config.yaml
num_hidden_layers: 13
hidden_size: 448
norm_place: "pre"
bias: "all"
tie_word_embeddings: true
beta2: 0.95
Each number is 128 + 32 x the weight over its row's rms, rounded and kept within 0 to 255. Layers, rows and columns count from 0. The size above them is the row's rms in percent of the matrix's.

# layer 5 MLP up, 1792x448, rms 0.0862, rows 822-849, columns 336-391
size [116  98  97 101 103  98  98  98  92  91  92  95  91 109  93  96  98  87  95 100  99  96 105 106 112 103  97 113]
[[ 46 130  97 125 153 124 131 113 153 105 141 129 138 144 143 108 140 148 118 138 179 160 120 176  79 119 112  69 100 117 134 114 128 159 138 151 100 133 153 130 149 148 196 139 112 118  84 103 118 210 134 151 101 136 157 176]
 [145 136 116 118 165 150 136 125 144  62 146 135 111 131 117 136 151  97 165 121 129 198 155 138  96  99 150 113 110 104 167 116 123  80  87 147 122 100 113 103 170 109 105 110 146 197 124 119 107 128 146 105 152 154 131 104]
 [143 119 162 171 150 119  97 145 170 126 173 130  96 122 194  96 147 176 195 107 156  73 152 113 150 111 112 115  71 138 123 131  79 140 133 134 123 134 121 116 157 115 139 145 121 139 200 110 133 129 135  79 123 198  79 180]
 [106 102 153  79 107 136 114 139 217 150  97 114 115 142 172 117 122 200 108 168 114 139 134 154 174 117 120 125 115 140 120 152 106 117 136 102 100 175 153 130 137 102  97  96 104  71 118 170 146 166 174 107 130  97 133 153]
 [150 145 122 159 111 115 153 135 121 108 174  87 167 145 145 129 169 124 123 132 105  79 147 146 147 116 132 113 131 154 100  97 144 121 157 105 162  98  95 164 155 134 134 146 141  66 177 173 121  83 129 159 114 155 114 111]
 [121 127 143 128 165 164 111 190 169 104 108 138 162 130 106 131 155 117 115 140 162 175 120  66 167 144 190 145  98 100 142  55 138  91 159 156 136 112  82 149  76  91  21 123 137  96 147  93 139  96 146 151 160  96 140 123]
 [ 59 112 108 104 103 153 104  38 130 151 140 144 118 116 151 142 175 100 126  98 112 101 142 147 172 116 182  83  91 143 118 128 156  99 148 110 112 104 127  97 112 141  97  94 143 152 122 138 209  92 122 147  62 157 118 139]
 [112 131  79 110 103  97 127 160  80 102 119 111 125  87 136 106 104 141  83 197 127 152  94 150 103 124 121 182  66 117 141 120 144 106 113 197 114 104 135 138 160 144  92 103 123  72 160  99  92 108 112 143  89 151 116  86]
 [126 156 129 107 116 166 124 174 139 131 190 143 161 142 121 145 165 166 246 137 150  97  97 129  71 146  97 164 140 143  91 129 164  88  88 130 163 116 138 107 155 149 143 148 127  97 142 107 122  99 142  72 186 136  91 150]
 [110 174 167  67  93 174 143  80 128 153 119 111 156 167 207 143  72 137  64 124 126 163 125 117  67  66 132 112 118 119  94  89 169 153 121 123 130 163 145 124  36 138 110 148 106 146 108  98 126  97 117 110 150 133  64 159]
 [169 100 170  88 106 146 129 128 119 123 198 130 138 158 129 115 107 151 126 106  98  91 105 176 169 169 134 191 103 116 148 149 146  94 140 172 165 116 130 153 137  78 157  99  92  96 117  95 140 149 112 146 165 133 133 178]
 [137  46 108 111 172 195  86 124 149 146 149  98  99 121 114 148 172 173 123 136 140 153 160 149 126  95 100  63 159  96 122 138  76 111 146 171 167 178 120 157 151  90 117 135 137 166 127 128 123 179 149  97 186  67  89 114]
 [116 148 131 158 152  92 139 115 123 110 177  95  39 120 164 212 111 135  95 114  75 190 123 128 163 145 142 156  21 149 141  97 175 118  67 111 165 101  92 190 136 146 140 100  79 128 131 152 119 139 115 126 128 109 150 173]
 [106 103 119 118 146 121 150 102 118 131  75 104  78 128 124 110 125 129 162 171 102 136 102 125  79 130 126 115  93  95 147  95 189 149 100 128 129 100 101 134 127 147 117 142 135 169 169  90  44  94 187 122 122 163 120 123]
 [156 132 113 155 123 144 234 125 194 132 114 203 119 144  89  74 133  95 116 126  82 139 169 113 150 131 132 187 145  85 179 146 115 142 115 155 177 139  53 134 141  57 162 177 185  80 127 123 143 123 139 161 124 166 170 155]
 [ 93 101 131 124 146 126 102 140 143 130 136 125 112 119 166  98 144 156 123 146 155 171  98 169 152 110 101 148 124  80 122 110 125  66 101 146 137 138  87 218 133 148 161 192 160 138 127 170 170  83 157 133  65 157 178 155]
 [ 89  84  85 133 177 145 121  76 115  78 127 130 123 106 110 160 106 155 147 134 172 131 149  85 112 152 130 168 143  99  94  53 110 121 132 169 156 126  85 141 100 114  81 149 125 144 133  98  73  94 163 128 132  64 161 122]
 [ 87 167 134 162 138 109 152  62  71 128  85 142  93 164 148 106 100 101 125 130  81 129 112  91 106  82 183 114 132 174 179  75 116 122 117 133  64 108 118  89 111 116  93 121 167 148  77  94 134 114  65 133 157 100 144  75]
 [101  99 170 119  76 131 171 160 154  62 140 161 149  72 139 164 119 137  92 127 121  89 105 229 137 140 166 140  98  75 169 103 182 170 121 119 135  87 103 150 174 162  83 114 133 104 178 133 122 137  75  97 136 106 124  96]
 [115 123 120 156  47 108 164 135 159 140 133 157 139 112 141 116 133 159  79 121 107 113 128 152  97 154  86 153 156  43  81 178 121 157 105 133 131  97 141 131  99 149 160 132  94  80 129 101 175 113 120 116  93 102  97 100]
 [151 141 135 109 160 186 156 121 150 149 122 154 142 154 150 107 151 162 112 134 117 139 157 140  98 139  80 123 115 129 127 143 124 102  87 131 128 129 105 104 120 145 127 133 166 116  33 153 113 119 143 102  88 130 106 211]
 [131 169 127  46 169  59 152 133 171 136 143 120  76 149 104 136 112 205 132 100 126 107 145 155 104 198 183 191 137 161 183 100 120 157  61 104  83 110 101  83 126 155 107 103 118 133 142 138  88 109 151 182 143 137 119 181]
 [131 131 146 102 124  42 129 153 111 118 113 130  90  97 138  49  77 100 147 109 151 130 135 127  94 146 145 134  95 126 154  79 149 147 124 123 157 102 153 116  45 133 177 122 124 139 110 180 156 138 115 122  85 120 113 116]
 [123 125 132  99 144 175 155 202 159 101 139  89 106  54 165 136 150 115  99 119 221  90 108 178 155 229 151 117 131 101 174 140 119 139  67 210  78 188 102  84 129 111 156 133 138 122 109 124 159 128 179  98  75 135  97 146]
 [120 113 137 164 149 106 170 103 123 170 134 136 154  83 102 102 103 144 146 134 189 171  73 162 112 148  75 158 101 205 112 160 122 142 126 118 148  83 179 138 116 109 118 212 104 102 128 127 122 146 162 121 164  96 102 116]
 [125  97 145 104 102 157 147 126 117 160 104 169 115 101 157 141 139 130 136 160 142 130 151 121  86 133  97  90 106 160 145 133 121 155 133  66 115 138 153 203  67 114 112  98 136 150 118 144 107 107 112 151 100 222 114 150]
 [ 96  96 120 141 196  77 107 181 123 169 138 151 196 115 133  99 107 119 173 100 134 171 175 179 113 192 136  42 155 180 104 141  96  80  62  95 133 143 145  76 178 103 180 127 137 180 156 113 178 109 114 129 134 176 159 148]
 [135 217  95 115 167 156 132 135 108 167 113 121  73 106 156  81 169 162 116 164  83  95 134  90  69 112 128 109  51 125 133  79 130 148 107  46  84 125 141 161  96 115  93 140 100 124 141 194 183 163 111 161  99 103  84 116]]
# layer 5 MLP down (transposed), 1792x448, rms 0.0859, rows 822-849, columns 336-391
size [107  96  93 108 104  88 104 103  92  92  96 105  96 108  96 103  96  91  95 101  99  94 106 105 114  92  90  97]
[[ 53 154 177 125 210 121 134 113 119 145 146 109 150 129 155 112 140  93 169 127 130 140 162 116  81  93 115 127  60 139 118 144  96 133 195 143 140 122 129 161 147 133 137 123 128 181 191 111 155  89 143 173 145 136  96 126]
 [148 142  84 115  75 160 124 121 103 105 123 133  91 120 130  92 131  94 160  83 164 168 148 105 141 123  76  84 146 168 119 121 110  60  83 126  85 112 105 125 156 138  33 100 162 161 119 180 124 149 125 112 183 165 109  74]
 [131 209  90 104 146 178 151 134 132  76 135 139 131 163 138 147  94  67 121  95 107 135 169 121 112 129 168 114 101 130 128 137 162 124  89 156 169  79 115 161 123 160 116 111  55 193 111 102 155 145 170 123 114 126 158 121]
 [ 34 170 161 150 110 139  99 157 135  97  69 165  78 148 100 124 104 117 163 149 104 187 178 164 120 182 141 133 108 142 105  88 130 134 102  96 115 113 152 108 168 105 118  86 137 120 102 151  67 122 128 118  86 169 102 101]
 [173  81  95 132 129 166 144  45 161 140  99 133  92 103 133 125  94 165  93  77 116 114  32 155 120 144 107 164  87 201 165 173 152  85 119 181 142 147 119 132 120  66  96 126 132 142 116 172 130 127  97  68 156 113 143 141]
 [124 126 123 211 144 118 150  94 144 125 169 105 109 145 109 159 121 157 167 163 148 125 133 138  97 130 111 146 130 168 155 136 146 131 112 120  67 120 134  99  59 150 146 119 185  67 122 129 107  73 167  94 113 148 161 153]
 [113 191 139 125 171 111 105 155 137 107 103 117 113 118  98  89 140 160 108 121 120 147  72 131 136  77 106  89  99 125 116 108 139 156 166  99 179 154 140 139 126 149  33 186 120 127 166 104 144  77 151 146  58 154 160 105]
 [106 167 111 178 146 134 122 109 118  95 149 134 115  72 146  71  89 125 175 116 105 135 142 152 113 118  70 143 191  89 116 137 152 132 166 109 183 150 116 141 123 111  89 114 118 193  90 142 122 138 162 175 161 180 122  97]
 [154 137 156 115 106 162 144 162 120 129 105 154  81 122  95 110 139 182 177 107 137 150 153 176  88  79 152 126 124 138 209  71 122 107 161 121 118 147 139 122 193 154 133 136 142 145  99 108 142  85 180  68 129  67 110 119]
 [132 186 122 161 107  73 101 214 126 133 114 109 118 137 191  79 178 139 122 126 136  92 179 138 144 196 136 102  80 108 133 199 145  82 152 114 102 163  92 111 101 104 145  94  87 152 139 108 166  74 156 138  92 142 153 132]
 [137 144  99 113  78 103 148 142 106 137 142 111 157 126  91  77 111  89 131 177 138  58 177  57 103 129 189  99 179 129  84 111 175 135 118 152 145 127 128 136 125 147 113 126 122 137 153 118 111 187 182 171 136 127 137 137]
 [ 92 122 128  93 165 126 155 191 104  94 163 142  93 145 120 185 144 120  95 142 129 140 146  73 139 110 115 229 133 178 132 150 182 130 177 113  93 160 123 137 114 116 166 199 128 105 112 101  89 152 113  93 115  67 107 118]
 [141 105 191  97 129 106 129 112 159 125 134 174 202 102 142 157 139 110 123 149 153 161 117 194 131 149 126 153  91 129 156 153 174  98 113 133 110  98 153 165  91 155 118 122 130  92  91 119 166 167 110 125  69  85 113 123]
 [152 130 108 145  96 187 117 148  87 126 139 113 104  68 160 163 167  92 143 124 135 107 134 136 113 139  70 106 141 150 132 145 180 131 134 137 138 113 134 171 120 103 128 156 127 171 113 121 151 194 103 132 119 148 190 152]
 [127 139 112 172 136 162 171 158 102 184 148 136 157  57 130  69  88 160 148 138 146 106 165 148 159 102 105 124 107 176 150 105 134  94 138 151 105 118  69 106 142  99 169 170 227  76 108 131 154  80 117 137  99 168 101 184]
 [138 136 154 158 152 127 147 122 103 130 106 119 151 144 158 114 138 203 104 120 130 120 154 151 124  87  87 108 130 127 119  98 154 100  60 176 178 112 149 183 117 130  96 140  52 130 105 109 146 129 122 156 126  38  90 122]
 [152 102 125 160 109 195 131 101  79 146  90 143  90  76 131 125 123 193 186 175 111 136 131 103 165 134 117 128 176  97 159 153  82 138 138 178  70  94 114 120 159 112 147 130  92 207 194 139 103 102 120 101 153  56 135 150]
 [113  95  91  61 166 131  96  58  89 191 111 145 151  92 142  99 129 111 129 150 127 131 117  56  85 128 133 149 179 114  81  89 127 163 146 197 121 111 124 119  94 136 140 129 133 140 125 147  84  99 130 171  88 179 189 123]
 [109  92  37 108 188 117 102 140  69 151 107 144  94 134 132 121  76 151 123 136 135 146 129  78 131 163 149 129 124 160 102 130  55 147 136 139 127 148 142 148 172 124 122 122 101 130 117 108  94 141 141  63 135 121 111  90]
 [ 91 189 157 135  83 155 106 120 111 106  56 160 147 156 138 134 172  95 120 165 153 120  74  73 209 154 105 137 205 130 157 120 133 133 167 104 111 106 136 120 143 186 105  71 152 116  92 116 109 117 122 155 128 123 170 117]
 [144 133 133 137 151 170 122 202  95  95 142 122 151 124 109 138 112 178 169 133 130 140  96 129 174 154 158 132 151 117  99 162 127 142 152 155 170 133 185  94 147 129 156 131  78 125 168  85  82 158 153 131 127 170 145 106]
 [ 84  93 165 136 136 186 182 136 139 147 119 110 113 150  90 182 172 124 143 146 133 136 120 182 129 134 176  93 167 100 123 141 189 113 170 136 129 160 115 152 191 144 138 131 122 142 184 138 107 129  63  51 147 148 123 175]
 [134 179 125 148 133 135 121 107 105 117  99 132 115 141 164 123 132 112 130 140 146  71 141 108 125 105 167  73 155 146 171 128 185 104  91 117  75 153 156 123 152 113 153 154 164  92 116 103 123 156  94 118 125 101 124 124]
 [124 167 220 117 139 130 107 127 135 143 109 132 178 129 158 132  95 123 141  59 107 103  78 117 113 111 101 103 122 164 180  89 167 164 118 120 174 159 151 143 157 100 118 121  89 123 119 146 170 142 135 170 147  70  99 136]
 [137 142 117 149 196 132 138  94 128 195 122  63 105 168 142 101 143  86  93 143 103 155  95 135 184 153  94 142 138 127 129 139 160 131 155  70 108  99 155 108 112  87 106 165 103 105 144 104 167 150  83  81 192 156 178  90]
 [111 129 137  92 105 172 100 154  93 141 194  56 165  99 130 105  43 127 143 133 140 104  71 113 148 111 162 123  99 166 144 137 132 104 216 131 144 139  83 144 129  90 125  78 138 159 194 182  95 122 107  77 117 169  94 158]
 [121 170  74 128  82 139 158 136  86  52 144 127  65 177 112 132  98 119 124 129 149 133 124  51 142 127 182 153 156  73 111 132 158 184 135 131  87  80 134 101 117  86 109 158 174  89 111 118  79 139 123 133  87  98  88  79]
 [ 69 117 167 163 116 103 111 165 149  84 141 121 127 205 111 113 171  97 132 118 122  93 146  56 118 111  76 177 133 150  90 197 135 132 105 125 118 104  71 135 130 111 170  92 134 135 155 140 153 145 139 121 112 136 149  65]]